{
  "n_layer": 10,
  "rope_base": 28700.0,
  "qk_norm": false,
  "init_std_down": 0.0,
  "warmup_steps": 244
}
Each number is 128 + 32 x the weight over the matrix's rms, rounded and kept within 0 to 255. Layers, rows and columns count from 0. Numbers have three digits each.

# up: layer 3 MLP up, 768x192, rms 0.0452, rows 94-129, columns 0-191
# down: layer 3 MLP down (transposed), 768x192, rms 0.0228, rows 94-129, columns 0-191
up94:132073084086137084095090088130140136121136118150103126114097142165147117081115079142125160100160106140156145095121114154160088144142098115093114158113148126187180113131138087164165127174111110159143098111097120112169148106120124135141109139103129129121171150127095129111169157105156129171172147101119162159172106123130119167099149129157128146088106109200143079098096155125103124156126176138108121076122135109088099109108164165100138099093143111163166141145114107077104127124109134126074137079083168114107128123145161176120119136056114123166183116107088218134199099105112155140
down94:140177203104131102146171078135102132088147115143138175102120123150106140165141179113108115158104091147143088145141117088141110081111143139113109104158127128102122193087106093103144113118134122082092097180122128130089121119143113126101163112097122150148232201126172153145157168079126163126116133138125109126117126137111133157137127132071128149141145101191113111150194098082163133128137138163116106094103122117182167181115118122126128134151146140133141136117086121156100120120119109130154140141157133132127102123105068112129125123179119139139104181150118095032111107117129073080
up95:170137117088133164126145164154141097169156172151132045166110097191119058185127177147142155144109098132117081109135135102123037105108147073109108053106057121146155121167179129119090173178152105129143121112163084110135136081084184103095174127113109073136130142097087114088165185122159132059189171109090107151095092107168104044103096118143167110078137178142189154147112107161165139179085153214111131154106134142142097119036099110127145166134132160151113163125129074075139162098139135139109136136103144170113168179098146075168171207126122124112093103071144105131186119084197176047
down95:154107092137143075152111155204150113153227171075156144148091098118139231149160146113136122116162175152139144191156153128145138164093109143119029080118082089215148053089044056151165168136118114082102114098102072133120084114107230097134112139166076083147135102129098075119173183135132136118120172099149128130103147123124102051123175220139103182081113098206140164179138146165104125115102146115142178125158103182121122127080133148143081065105104081065127189167155110168198160085109174100150148106171217130075097151123180068109148071093210107121077086126127152065146087124148108115
up96:094145122098142128125121077084164147170150124130147143100129149165131130168106128132094147154144134176157160157121092074107078142175093146075097106154141160123086144154108084128145158144146117106096124154108106086121132110163133118117136126123174123089171151151154133168132082097130118117123173141102148189166123126124138103116157160135173125129140134161188107154145125103114152113080135154129126095142124132123140143111094117112176113125095170161124108138160098106176098151119089106096117133175087104109090154135128194157105159147122144131113154094144079090156105099114111077
down96:166132137116149100110126118157093089080100149106125157103167122135060138103140093136150130097139157108108093114152128179105157153119127169130137152140184080151110139142133134145164145110113151127142122086106175166123132144122106094137130114094125131127131132166093158108107153153153108107120102099081127088080141109180138161201142121106107139142169074146094147116107109113144122106105163121120111190157138137120143119166143067137077165159083152137158129130120168125129147113093153145116179136112134164160106105152093088089092107080110119183116115125154156137094127122128133108
up97:075127107117116148159060163102187063146084093193082228089084138061125183074207153115102096132089096134128157144158110083149098132110122146131138136146127105136179140179135192101136163220185182134124102153145135160083055137096102105129147119160081125060104073089108102169128133118128105139100168182183071039135135098046125160099178180131105130096096135126084088187120065178087108095239110176161066093116107137146121092126056156132088131104208124087089115123132132099137094176134197092152175114156065104150094132141154120118151114140181108114119156111172122189073172136165129124
down97:122146087118180088227151106074149171107119152090169053173101072103136212179160129086174090143143171100159122191159111136136129119171090138169108205130203155129103101157032118123135153133157189035131083146144144129141126151047116140085180094118125131127083066083079178170137096124093087119138114126133100076147159119130113141111111114091152123103031121075081125147093168146168104179137073094150041152120110147090144135152137112161128173150142091128128129131069119136082083099182197129166134094164097127080144085223149114099133171077138104113165183157115131153150163172077155133
up98:208094132151148113106132086016123103152144087142092159086120115098202147116098123122184115122074101164129104183132104146171077105178164091132166084116126130192124114090170131156157103158183096090069113115187089032103118103071157118104135149184190154133137100162139071208123127168160140117109179159126091159122122155123187095092185106143151135150126185196105104106170097170063108145140166162145154141096109118090109051127115142179156136086207112144123138120155080144086070170119090152089123178123154205174123162121112151072083138110146125193096133144154142107109132079131149103
down98:139099109136102089166134145100133093187172111149133147161138119107168160127174151147175115149104122156064105139102161126137106138155095119102158162114157153188107101138138070089118069089184156133095107107134120132114157109201125151119076180106168116092030145078128150107152139152072138149087164128171168062199182132117089147099105106111143080137118102073167136135084097139167159134131085113148188116117131167112097105119092177101065067053119124172122080143163086210096117109115088088155118099173149129115161140121085179136198163129094123183164139138132084207168114151113105146
up99:119172129159100125059102120118139069151121105095141184112072093099127102077150127121156166173119103150082161188147060135082095187148125125090108153122111046132157133160094135175155099177197144154157081103108116094118121121153147094143082154121087116075105094141067106111198154104078124166131156170144148145109174125160148086176164117140078133145078111118181127149145145147094113086163135156123116126130134175135115054132150120090150135151162095097156107138172154111141101145049179099119094109122207140111173154195139098114127132168130112181077046115153163142126111144127123160
down99:153161137138155116152136118157070101073097150129145132099150102133155116108105165137153086127197118120159132137176119126117131113130102096157138119159153191102154168089192200095100138139113118174108121123136111078169150053166088237156161145096183072145136173138137147143083103175138137054086137139110109114137144158081095103127137117141135193125170123132109108089134137119098041088128053131118118158165098097153134120112135142060101143148140103070137152145142172116088106143203105158100165149100075150135082112137068140112129104113141129053143167167167101130147123119158083079
up100:139156102119139149127138138110145115098158066178112177154100122101147102184126120209124157072116135101132139163081101140111170102183109142134099128086143131158159128188148136169141169083123081133174093173099118148135154152135137077140137105124141073181121145116143105187080143149165158080183138107110094160091121134123101152121097139168118175112118115101087095148078095149152137096133167106075127120088178129110087112063086082127095099187161179120117128163156124083147119113090115148078161069086165100121185172159130131126147136072204170151167152077164109102213105102174098121
down100:105105139061164124173149101196121093141174152111090092130110141155078150148136165065145125133142132129109102130138130115089140110095221144099099151126114118151131105126084065118140109149099103140087085169114087147160132088120147176093086132156148107120206142109084121149132121096166157168077137179136158110122075105182126140092112159121073147114131146134174161139078148137084131190119107104136159090132154136132138169171162194121163136105122125078094139123124070132153137167133130071230101171167098135091073110152158107139119136160074073185110103160124126026160131147120165134
up101:200151133080124153120135152092154157121137139109175144086136107148198087157190133159156079162129113107104134095128095104156106134084149138071168156181158135118169119097103178095159109167106125160157140198125160081074115095107172136139079122151168157154081118118106117098145141162094084112114173088084079149105090141082099103178118143125143112115124098169130140150093112153076104098089128143165123148121096155055164161130132146091095119106122179105156156148105085155075093071125091127158139130183087119112139132110179120111116084136107049134190160146108148175182152136126113142
down101:131157138137120116116112130108133101127094100108126043140131167127122144116081140128119150105198117114136121161060128152074129148122114133182171143140141154150105139139143166118140159156180128090130123111154160129096094176112155099128215131082093118144166085128139106131104113130078098124150108100106105108115124174131161108135113141131113139095133154091091138131156143148157186113099139101130181132118132114100125153120139109142118142077161174089104079106147117114169134151132094143137133137131128079143120162072149128126116134171153123075150139157125134085132132081158159167
up102:138143121115102142101086101143121092168094182161099133109138144112155071058091102109131115184128165155100141151102105114127071169135094127110127115075120150122114167136096133164130133129200159155120179148119127107114085142114132147125077154176093093027115147105068101111172109151169100142173141172110096096120153117151144133162114086126166147134078121133186087168095094138135143111119161094136156150125153135067105082096078108121178156141118108151107103143177111142072098180146081177115107074111102118136092176126176191117055103089109152119105084102140128091142148141115120142
down102:108188188121158108131179126149097095092156123139147200151117130145151167093118155155115088098149080110146170095187115160129128123140133125114106084136144119140100190087129146161133104108178134107134071155131142160118122100119108132111146104074097112155225248165144163096141169117120090147157130138154106161087118121079108111141149175101110094148169121141092155116150114122133146102143172111099082120123120097121117135108156106156078143096193093146094134133104098099113106102099103123123117118160177116134138086113096162085154094131137156169124165184121113112099106071118149109
up103:131168124100102149078117132130105117127146144197163118162097108104122156099150117132098151153146150181143084175101103130093088101094133148157176094094145083115146119107161092129137126114155157102159121127148147089057155081128170081145204146116111113108128112168134120083100149078102166126143151133140146122103102130157102142095104119143137119090094131139127106118141131152127124123121143197110194152123181171131129116109118192126105184138101136156077090163149126101138110087165145127130110080109156098144142131070061104160141148172113123174134136140109179105140126147098157139
down103:100106188149120092153166101123180098144130126114129135119128123121098095108105138142136149095164102104119137114158123139135146148144104116120129115154150109159111127106114171154115160095164112096088111156098120159170144159128126147125116141152120158157171085158121113153158126164158133093095106147167147109111112095137102157108090080108107112186134151114145130184130088142137169134092127092138090121116102092137126157120150123118134133118090112111111108122132138167146130121143129108142141161118105113148121119095175127089135117093146098054198122121147169082144071102116185111
up104:127139182107057147169182157132132074136130137120096157116118137153129163150167122146108152069162145128083157122149117111154118087138151095131140100120144057111121062157192107174155162132187137113148132122100147076082144099136132140140149132118116171121147123152135115120136159157150146084160141139129155126096135115149130093145157116128174129140132142133102156134140129109105158142197175115163134103126132150068142117105118100104176178086119084065168118135121074155143097127120154109133145136093109163173118169119151136113131088117173148155116166113116129126109096150159155060
down104:124129132134138119068127112139168189114111140148147140185132127112144081125102099138119124072150119137084097152126139167134102115139133120140135195138105141128112149113117119053133143125058155124145158102133102161131132149142108122095126125069149121102131107162121117092137109111146143153121147118128104093117127116152095163152160137126125145130095129124159148130129130114150089136099114130093152127081146103142157189152121125134063117127099144197130127154069079189168162111127128084135145112103140134117099132147179123135150115148160143109126107135181104141112133091163161091
up105:135146137048169086137100176151187139165060130130073150130133119145144116151179149136125192105136170151168122089133074128175155157156106164089167124091102165107110114088117156119063160169112150117165165142113137175105071132099157124128165113123148090122111115104091153107168144140084116121094154155151089158188134152138073169095123158132146125144092142133089084090119105135111144099114101127138109086101159163183096061106140166181092166159063089104141148153149135120147148105147064144084085153091164104106109211124152111185171142157161138138122153119169125125105112163175125103
down105:124123110110075150105093136113156152167155135079155189165110161078123113130093153114090125086177120097087139197135095158140123090114191084144165101156171082124168115114148128134111155110173091126097136144116130118093192135118123058152144055155100138138121128160096112141073134153157122120145164116133188158058116148176123076115083199153131109146142137178127147155104141117133073116165168112142125141131115125098057122162122172147202110126146141105166143112162194137065072118118147166084137151131110135100133116123070147087101146140173221108145117092104145100155112087124107079
up106:107150168102097113131109147148098124117092128154092112138189091126147162105142135168110084089134144143157144096148131139117180098090098077141143078180124107082104129191143110116121183176124087151131177156093168111077167090139107095103159158168070132134133116122116111113097099148113172092133160136170174115140153100127071050114181062185094109162089155162124085181104114130153145131144110140170118136076144163091108060129088169053179148133163122054111122189153159155152140194075149084111117104113113174182087158131091153136128154149116101158080159170112170138150134177106175099
down106:205141132118146118100142110136141191152087167121164063077151088128096099153098150133129162147122176133145110137035153128135110167102173118088079215106046139116139098102134121070177166104112168079102105099135132131120144115111071068155121149098109159128119091144190149067108100137101136125160114119063123171136128161155149150095116107097060126136128186194106134145109137131136127138134117129087156144129142101127164123146071139106158197112100128132151124135066110111112161149126147164129137126156154154161132166112155090109148156122156136090163156098177103135130121133121097114
up107:159115124107181130145129142080142128127116068173173110204168121107160136169216155146131134105163105137086099157134032094150117189184065155125070122143107079164164058146120156119135192162106106136144165130171154144074101131127082089060173151085145156094063156178156124123153108115163113134086112142198137126159140105147082155110149121105086148130058177092110096184111097136108043129088089165070147128143142087182096112108094169177152147138121168124140134123111091085130104159156170151130115157134136150134191080146158126160091127158180147181106143071123190106187137150176078074
down107:128082133164223088207121082134155193164167089127175064131169130143131147074107191065179114102160123127145197134132096147094190108154161158087151100034148187164083087054149145137105135104114113150118150155088181058115171143183149107154163124115154123145120174164121142097145125132099134144143146073110144119085143099144144059153070100134129137094097046116157110087151177131198125127154065127131130180110070126136195155108131078130111090126153101088154137074101103112114126193116127112042092134131135076081087128084121127141131136156149141149158124125186130098178084056216135134
up108:147104145153134090116146083102130146166139104139156151098083105120145153144183107146127108121124114119162079135132129152144071116067126096140109143117099161109099133099122118130124133162107131132107113110099143105119088098120147114138142121157148149155115149104128092097136098144102144092147134105138113181115155160090105067174158124098082146124127064129147108144095144140135157088137177142171140131108152094151120112145140160086086150074112159143169082095164134164156109156145121154110112119136129096143148113142139111122132108084110106160103131167157127153141137149143167139
down108:128151148126121158104123129104124143095162109126137079109095140125143160084124156089111117107119104151137129121138143103150162127147117130109183155109098127147139120176159162127141182097145112127156148139172140105110133113104117129089130119139093159162096124105138152157127127103162156119096128158083105118152110106141124085083128084171143138138119139101101106121126150170141138135114115181094108138138145138121139155115100139123122088171137081115136152137130155100096083105143130151117148087079087134124121113147117111144170125175121110130153104143118157181131127158138137129
up109:125159144110167106075134111074099146136139135112152111091104113134179140101134135105106087138125161106105117118115165103173117092153080155140150095172125090134159151111181095160107128113100090158149145183107103161118134072170121161138175136122087109113110127184081110071099160109123149139145088159126110144119174159127113081091182105169106176101152141097137087105179177109142129104133137126147115122144134098179173150123128139079175111148065164135128141133153091111191107154134115138156114119075112092135156105112151127126089135139131121141166164124172143104137148105134096092
down109:139075139152106091151132131155156100115146167150101186109139136133119106112089085113133116114148118136174130124143123142127154138112123112095106163152130114166136152136117149140115079150136106162134099091152179129127164143090127076109075159147113146166146120090113136170132089103147132109113156125103164106131170128133122096133131106125100144106107160128159119102089129136131142160150122157114115124099148133063063174122140127143073154098178126131155112176137111111111131130079089149116130101202144169145126147146158111149103104092125174154111139097093137119083088154146148121
up110:150109139070165099153149139116128123147156152158122195168085133145119139099087105134145153110153142128127128127148138087111145150144103125152129161090089136129170140144119107080130117100158102108148139163143102145083150155102123089108099143113124107125136136149106106089117172147120113092090115113118159120109188085125096124146074110109144137154140127140135123103150081119152079092096122148153100125156129114110156172144123177106174132126091103153139091130126114151079148159154131098084143098157184123174191157158103112121110096077201114105119110133190190122171151194152117066
down110:131133093169135130123106139116166157109152094168098149129120120162125101178150107107072157136092160160108103120097120145115070142096134121119143101148136169136092127134143136173115120141163133137115115112134140106106110140112118203095113100109122130121092106144137168136088072102155099148144117149149135175080135171144145165100168118134145138133129084093098093163189181080094124126135170144101152126171132115170130112161114110121077155136126167096080174181091144132130135116143094120171134113120094140141075155122096119077114132163086152120095145116155104171134086119139126170
up111:169119092139145083096126138110170130124133181159141155123124083114108098182157134051125102127142176123133114183072150107084067129137111165161137157149078147101117039109133149145101173125153184111085124103147074165109122125134176094111162104139132104119081097127170158109131129161118162146104116134094110107137181083130140126111095176174121124153104162082177152157100146114117110089106155115081177118156102084143135159157099122139123139129137092082112128114143155105157130132126137145126089122154107180136108133141107110152080104145139159157151163089182152198127180162136126085
down111:154118119080144140131117148193160119162141115113151075127076166161097112127155132179087194120151076103152169087169171126102088111107184083132132092113161155150163150130065120138113132153091105108180087123115134137098122106098087150145071106136077155154160117133120131131164155054121107100176157135110163127111051176165142088118085115083128072160125136127126123082145134189190102128139123055176122124106167182178126096078186170067145105148124076138133114089134108156124143150124093088156172185092181116152060162147161124141135139128146157119113109119110159137078124069148149166
up112:177135116104119102104120156143153161109166098199118148114186075098126151151143128101136075141177134147171143113114136104197164200143127126106108112167084140089120115133158113143125102076125106123117184078105132087087080101108130114067191157092107049139144135133053155117164136138151151148194147151098093151121096168076056115170138116159178191090091095088103117140121076131153153145080123096077182142122162125133169122143124080149088159131098155117105081111181087092163127181118099080075146078115130100130126209095108184140172156076134069140102104072174130118072183170125090147
down112:158147154165119125181141132126170136075135130127150192095147138160141133152162115140060059141142101115147169150111135119125093126165133153136093073123133084108099130091124118118128129117144156131121101098151126185117127115121076118134091148093120101132150157091172112176116167161133111126110105133165164178115086051121133133137138133067125124140112112079091136142183109115088110151149151139146088156117129134143082105121221090168109125101109129114143134161125123140113119057106104122199092110165124078101124163132109139150111112109135160151122104154103125154167133150105203096
up113:154043155131069175154141192138108137123119165095176087075122143131172126128144095172152095055089170123181124099107145139157089147184171078054123072101128083161131082140178157134202111086084179129147189118134166126141104112110113147101124134154116111157129102116109090105134100158176141099094140195110117105121129107136127168117078177174137163108117093193136159137099112137145118155110103160131127095094156108146125136118127116152140094080128192092145150102176069085100160061140141112081131141132175119151157137118092149142092143161080139119159111205095127101106154170136152159
down113:131158151069131120148142188142129104143154125088155091108119138103094147108099144150156113087175116113119141138108157136149117130121140147155132182150181158166140140062142109043094117122059172101127101157145125177140172108164110115133137111111119133153105139147139087113139142159124067091188080062161130083169145138124117152135165096127133083139158131121136114076131137129134097112053138191121138091163116153101115094121138123133125138113149108175099081129122150155105113166133109155170131089132067157156151173097085126125140174159188085175157143102185124081166116098098107093
up114:076115102092126081128157156098110148132121108153172088121162168175169171150165125125180134136144121107095138098088133154179149153096097106132150143138128102111151098094113104119089154168104105136138103093172128120143134099066118141132129147118142141110121156158041108098168112127169058089109175158162174198122114084097095084162127178120131117117170100133168121072136148107143136121109103156086080136132159159154134116111150149122154167128143119102126160134132119125103084121150097119156119096131163122160098157130110154062109150082125110173135071125094183144118148153149126099
down114:152163124183148168126118141141094109077131103152126147142111116181072118119122134106154124184151085135147152170140125128072083144135164141162090178144125079105162148163128097113164086133155169173128120140146127106098152132166105158153105136081134142164173186068128122136113126115074121110139105091084159102143107203144150154105160102083172124123072138085105151142145114062125076104087159109063161123181128088096172135151142111142118150121063163159126117069050109183140125106148155089118175095090106139134119165140115116103108100177180133062125090090169107122170110125127110139
up115:099135128094087092169084149159165150104130095127154113159137147126104109132155098086092176175084119106150062127142103112120147089108077090182172119126132131107163092160148111117172111173158129105087133141096128129130135080168140129078120100153115141130156149134150165131145106087112179053095110078138145142179097089125099098090105130128097076099126111201163121104111083099111103147106182138098113156150101079113147167096080078146138099164179116093129173135119110087127132077153107135129153097096095181123108164103138162082089142097184155112188130078123107100131122141165150151
down115:113080149146149130116116216133167144107129133111138101139174125139080136151114155117140088115142163094152141131105128102090081130174118176115130150167123124143158169101149143099127116164061109070190118109079108178162153124131063182149133104104081105116144107157137114128137119130145149172105119130135102127131108118116172164083088118104113155216170131105121095143180134150127097097096102150111102146129144158154143121169061137165133062114146105173133119089141155151139144102125149117128118113125137117058115133091142140141140099098126146143081189121119137137099151076110167091
up116:147119137074123077147131140126119094138174148153120097083156101108119128110153144188089174159090129121108153101118100147133132198091101128151116098113148144095097126148164152139140102162144108099105164098170097092173120101130113135109095156124122086153177118156144168104141131115152136099089129130183092090131122118157150040100166174117136078126106103113128124126116099136120134142135103117096111091098117121108169143165128150117105165076151121129149083133116113138096095123119142107079059138163158129128137162154136165166078158156114180142132145132128129122111120143146078167
down116:113094150129134163120120188098156107119098135088155097131091107105135119132094124106108116146125148130126134141133112118081095097114169119151068163145134124139146124131108128153125123126137170145147122126128119139145131180124176100138148120129098131139142095084177130117152130124105147098116087143122133162121083134132118186142140139119081164108153120137086100117118119133106147131121127085123198150137109153115163120134055148150184133131105126175149158121138168128145154129120150121182146106110143149130100124117134088098113099089155110108133163141105130165168096059149143166
up117:106140152159117084134096141148095101166080119105091116177167178060120157109103153102122034085115168137128050184065058127167097133135069130194124169106080138196123033141189147141174171136099182176103143105139109113106158099121167069121118105178159121076131144115161116185189117089204125162167113143122141120077191106145061128127133136167113110117117160197129110115134133182103097176210105159174140149145137152131131126112045106182179064136164143122094152123200090082139133153165085173083123121115148203112161123213122165113129130057129165164148120119162158179126117076213099161
down117:121186164144136087093116171176092088141097125197121149177159066089149212142114229105105116142098073121133114133073093140156161148082054084164144114148191154177139118178148193104139178145084088139054165147122085063144127124131131205161130152127147161130032173118118093114147068125102136215154099205110142143148129133105085182129150100129126104156124079157155141053120126084190125131090148162111103149155095117138065147189124112161144165144176118130060159133094148181132093161167172106141057141087093080125154105071093144050093182120136090173077138132101068200118070181078092112
up118:123131080135045101113171178088155156149159141149091112147144171098123102138127125144117065104078096107110124112032105118130137085173112117146125088103162057118102156137174087140202095105081213102124161129118135185082148152151123117110101080123081144096179108081134088156130058088107141155135193154110144159065115128157041068108130138191140156123066127139179159170082062098122093062164229178123128154153126158096152114152125169172092072122132185174125153107109073083090103071158157070145203081079142119158151078176179125074145147109186149074103178109172143176161195151151092116
down118:126151125099144109153140191132170142189127096081077117219118081050173132042165123170105082153097152157118057211037154177093157161067133129125195142098077124116084141151139118148126161180165135059149098141177166133172173137134140184144160062086145077097152143090197142124110173169143156130168074104144128179165164123133115191118145117157099105187139180130061129086170113148114141103073102089064123135115162131120084090157091184142145129093111144114142059157137122159161111152135050131012098066104183182172083130174139060112122120076204081095088130079169136167086123112114099114
up119:110198091135081145106115131109113103127081078119144095185153121151171192165164103122142119119103172155169113108094163107108087099145103149151158133154121125148151106108175090152135120087153139151144178156113142123097150164172116142143185120124147119112179176120107097087124083184059048163102145105110128137152140101084094111104090134185181086126100113137179105164150091090108111035145118119080139089138150129162131144122130075148172158173083135112168125138141130085119154035098147123168126176102163118128155118134097130143148152149170133114210080144128196146190164086161046105
down119:150137107152127116099109156133161120114138103129145156090153123118114131146110092177180073175074088106180120123099153143133112105128140089142137154155117140127134128090129124141099197100131123125125108191146196152141130110129146094116076133176107159165058116147141125144120144136126144102100155117185139086122101103132146149136128106125149105081163177125162080160095123092179166143121133100096142065074134140097111109113121105082086126128066150115126082166174109168147124101093146106111129125120116128149148149191147111069126168114095068163143142175106137243085136119093176190
up120:201143119106126117093127142153175133119178193096133108113073181154120111180117116098117133162044150129128169198142139102109160126122132116115095121115069102091149134092098165193098111137121192178098180143140118097077142164165125134065149111136161096100126087149174129112118105098109124082102186237123148116116168136101154095100153151171204138094054124139160124112086100113156079126121102140174190167121113108150160118137148075141158196170107200152176123175150142143154081073138125133120081145152094144157096112131100105134047138134154146129155107144159171109131098141100068091
down120:133084128155197122105143154113054160084132152163147073135143128128080202114185116131115152103090144118131149087129116147151093117078085171134127133064116136136097113149076157155100145114099174126144108144094136178150137103100100063163076159114098204120093184127169127201098146093136084119124174155121155154087135135151105103120157136112135115146100198122106122172147150094118140138182117100144134183171132133085124118116144145081135098105146092135101130115166106184128154133119143125157095103120077126116124114123108159139134116083092097172139156201116120127135086109130130103
up121:141135112158079098077103069088142135111127123097111124127085100096182077111126109144169135159147071101088149094141153110167091066143148067142091141148102090126200124159193081158121103164125145178134192185086130141142124196161112108157177135144142145119155080139093118102134149094084064147162181166110159175137111078135105123147073115179164111078105137102225186143150117171102111108156136127102143110077192138122144155157111082063145173116113152141119132137077139146086086090111159075132121101104129104073200166101073069137165171106137084167126082072093110141124139121209151101
down121:145118190132125113153129149113156124143192095135105143139086098067060145100111094152166089137164162116133131150090139169127100171171106107159100097080122151053161127071092060095157173185197092049119066122138144103122109131086141140148087120081167157136040123107121086139179098217097118153110147136102087147171130116109186150150108209146114141133079136109077138193113139156193174171084063116072107117172070155104143123121164101051147149131103153115159137108140037169118135187124108104126124090166055107098177185163153099153164088093187122092132164160123170192088163140141142177
up122:174136111091150101173165175134094141145159093144128133090116094148154146087171132167115104144106130123156135083114141133114122105157104154116139090108118122117156107180107115107157154131128102122139143134132134147113115135167134139141182134144145140098135106118158100120156122114144154106139167138158074114122153120091063134084129118124102107110151130100138143163136148119090162107100112083140106149129116125136113102122150140114142116100126080148072094156148146097098141168087107077116138098161152174156112130091115139127096130119168094151123149159147136140142108097128136151
down122:088087154145137134132107121143109128107097137173134143143156160124146090141143125109104148109166155100098128129118134134115123171090148128149132163150159127116112119107135107128156136124127144115130090093137116159143151121086097092142093147147116188151130127184074136119106136132188119129142115096171130143113096137125160146107127102103136137137149146091092155165140166114135109156115124162104125127151091087140125160108126116132129135101121129148104141097103108130142134133138106159139110117156135155181152156126192092151128110099090167076134119096128168116100113114124116087
up123:193142136119136148071149127080120173180125184175021145200098123092118142136113135174188068120152112110099072138124090087196098159176112152143128194138047096156142139111188120093119105194118095187110159126145137113080128077178140084124143067121140082118088142157088198126110135161126137108133151104125151135123161104135119119117110135147183138145116105136080130105127142132129086090169077136132097144082193139143094105108060149178111144088127098091165172126184118051155078162135191122066137052147108114147180166155105112064110125163132134164173144127202123130086208162108108138
down123:186094126192114149084158081103169112164108170254044149118129100101153100147126211126133101052117111080102046098091139067168089154059171022087135151139045126169123122122107069088095112108184104204109186129088092093097166096168158115108130091166132093147117120119061170078134112179150151136173147133156154137050122119167148086059151147208139147093140173153163168118108130154079032111146140116070152085100088100116092229175106236168181146085093087112121210145150171149118118097115192109100135133116163123165119101184103112078094158154135158161146085124144189213197156119137209092
up124:115150106095077105075179160097099112130088140132127123168149125105093118112088148129134154083117143126064136119139168099140118107159154144129210103169083069141095114087102122181124156097153134176115160139106088094121085128152112063156157072105158102048116145156128202060164162162144119132146188152089090125148176084088150089174101139103138130137086092096150154181135185141088044099150108161145161096087127153152106109142153162057157127123127119076104096140172162121093114153107147098124161128119096111145131092085062119089129210106154148088179064143198108185144134102081142097
down124:131152134113145132100093131152161073179117134098114092079107167118144126126155165080114176142142132148157166131113125098116094113105128099121131119120113055134151141107136065119118148109169094148093137130086117121200124093088132143146099142085141185178074177094189129124097165121106155168100146113104084131088111119140144120111167120115125182098153135144126114090135118125115142155186178173111098142148112107149119148139113205110115124043118143127165113104133186129107163166123131179079136164130090150132144126096169091110111158132155148106109157101158105148051095092170173134
up125:132134134125148152123103154105160131103108170145097160092067178105170102129142121104151118114139140082083147089058076114131113129137103112112141102095148117144123143093143095088107158103144218157121112135101128103091129157101102134122128099169127104136117142080142175159104063158129135107122141136152135161096118126134076154142179103129134163114115103114135179129086198149132147090198102152098147135153150101153162123101098098123090093143117206089175162144141105175155156080116172082111164094094178102094168124143174134139149100131132104085110087161136088091093184096128116107
down125:121089099136132151121122090151096129155146086102146153142142097137120124094135139194128101137089128137134120168152117143052114101095176098130083105136110144097128152121128187114158122121158131125123180110119161122126128145142087131134051151196090089129089144113145128159125169175109144157151018179109108036138149117108133109118123117083134159114123150148126127144104061091122141138125147164145141090121138123145062134138129127147157146123139132162131147122143099117128157151099050144192139120147143097117147166116154127141218121136170160064114125162131158176122163137092122148
up126:153119108081082147087119165140126156080152126079043148128081151143180071094090135177095067148124137104157098153180160099217105117138103117114223132105132130103104073146105164123143117132174070153121144127184073101107113051119182101143099117104122149086101083129062185074180088202190077093119094172141110113151203086173075145073177195141081142170117156148145131124161109144097118121163147081158148144155169111171103161132110162127115137112135094138087138168173152076126068120095127112130117104130154218137120194161054160150131145134160146170132066095228107100112146131136088191
down126:180143124113179091114140085155127139130047154129107209138165157083159111122101169120119116067101134189159080164089144122114086126153124159127045135115177114081158111168170154131073150083178132121074151138081155063164148164147155176255142137138194122153122195153091152174091129128168150055189123059058115163114102140122103085087147140118134132066146102175142090077171120132142121048085121143070167153164112008131188130169078035171143198103230111097154164131124129091117148191128128111042110135039171128134149100142143074145138180097183164054060137115193164014077091151168092195
up127:116104088127100134159083084184116074165160099164112206120122127095099101177151124114143098093176095129127066115152128114140135084102140166188191121123139131134134134063197137142141160092106106127098138100187104173149123164142180163120162119124077102166136122142150108131119139161084107137129164155178171060141081128076107093151120185133124074154100142120133146163135118189145121114128075108149104126105161155092087142128094129034104092142088145107107154118177135120065101123155157148064175161130106187145124180103100185100174195136113184094123133115101124146146130178153118095
down127:136166151141114130096077088046117150103133097092099124105133111076100118115160136139137147149172123163089100136158113095125112128091111148091114097107120140112144124128080127136124129201168128163143092144106178175151092120128058167148135153099197153106115094076129149158184120096121121159117114129085116137117071137121078172112136124164154123104099128113151127184186210098159138148097152141101134093199106149107155072154142142133098148170171199118136071109074128103138177122077094118128154131093095123142188133172100109154142138103079122140130139156130141211146141137162140145
up128:136113122086144116133104149098104153158163105167119075087064109152136160130148050115183133145092096131086096141094126177123137103118121136094143128134151109205174132112085113160172177171132136145162097178077207148145115124140130130090127119182072120151146155097158138122144143123128146133092149162137087122191089114152169112162102082126152137111139170142108152125116088132198171112149117135108099121169175183127118127079128075094180113115067216151154058115162120102116088092111094118140172124098102159122161089123104144142103123109147115111147145085102139100173143134184094109
down128:154178209131101138124174139130132129062126154095105126164175138106119069121124245123097118107160151109155149175145116087130092142157123171134081099092093157108057164120144147111076071083143122141107096099129082103099087111139145178178187121061162110080247144177124125170136116140135118142126099084135136161075163125100090068120163135135109124159125073147126125104129136114056108123114131127132132140069106074179139164159074112140116163107236037101147187174089181167158128151123144117093092160160157102149084135122137113121138124127165118144114108162152077102078133083087149176
up129:105118083094115149111118115122098113098124180121165154067072127108167115107100095088168119153099116134078045141134144128110091107167110075162150129105072113139164164170121109169133154143159191152048181143172119093100086131179117168138144114159131064075141122119076151098124136089089204091148123135101185081118147113170073088064120189191157172172117106131113113080155186111171090159108162162149144144082103157120161156106050169155091160126129125201127126104149109115120146133127147087067155104100140158131117153124097155128162147116173097073152129155123159137189117143142090102
down129:155091064105090154115146151096123135140112104182156159132097132118204140159080072163168116157134142114095070108071163102124070145132129069067155144101076111152117168162204108088191118140133150117145153167169136149058133128184135174093146087134109121169098117082110114096140097151055136125175151193120149094127176152141083114056113117156107074135131122160114082085142119072193078110095187081117147137095104120066155149132086122123147109102090129192141140188166096121137087112161161114098130080150181174144185118156087181124152143184159137089193134088173125174154120126161085102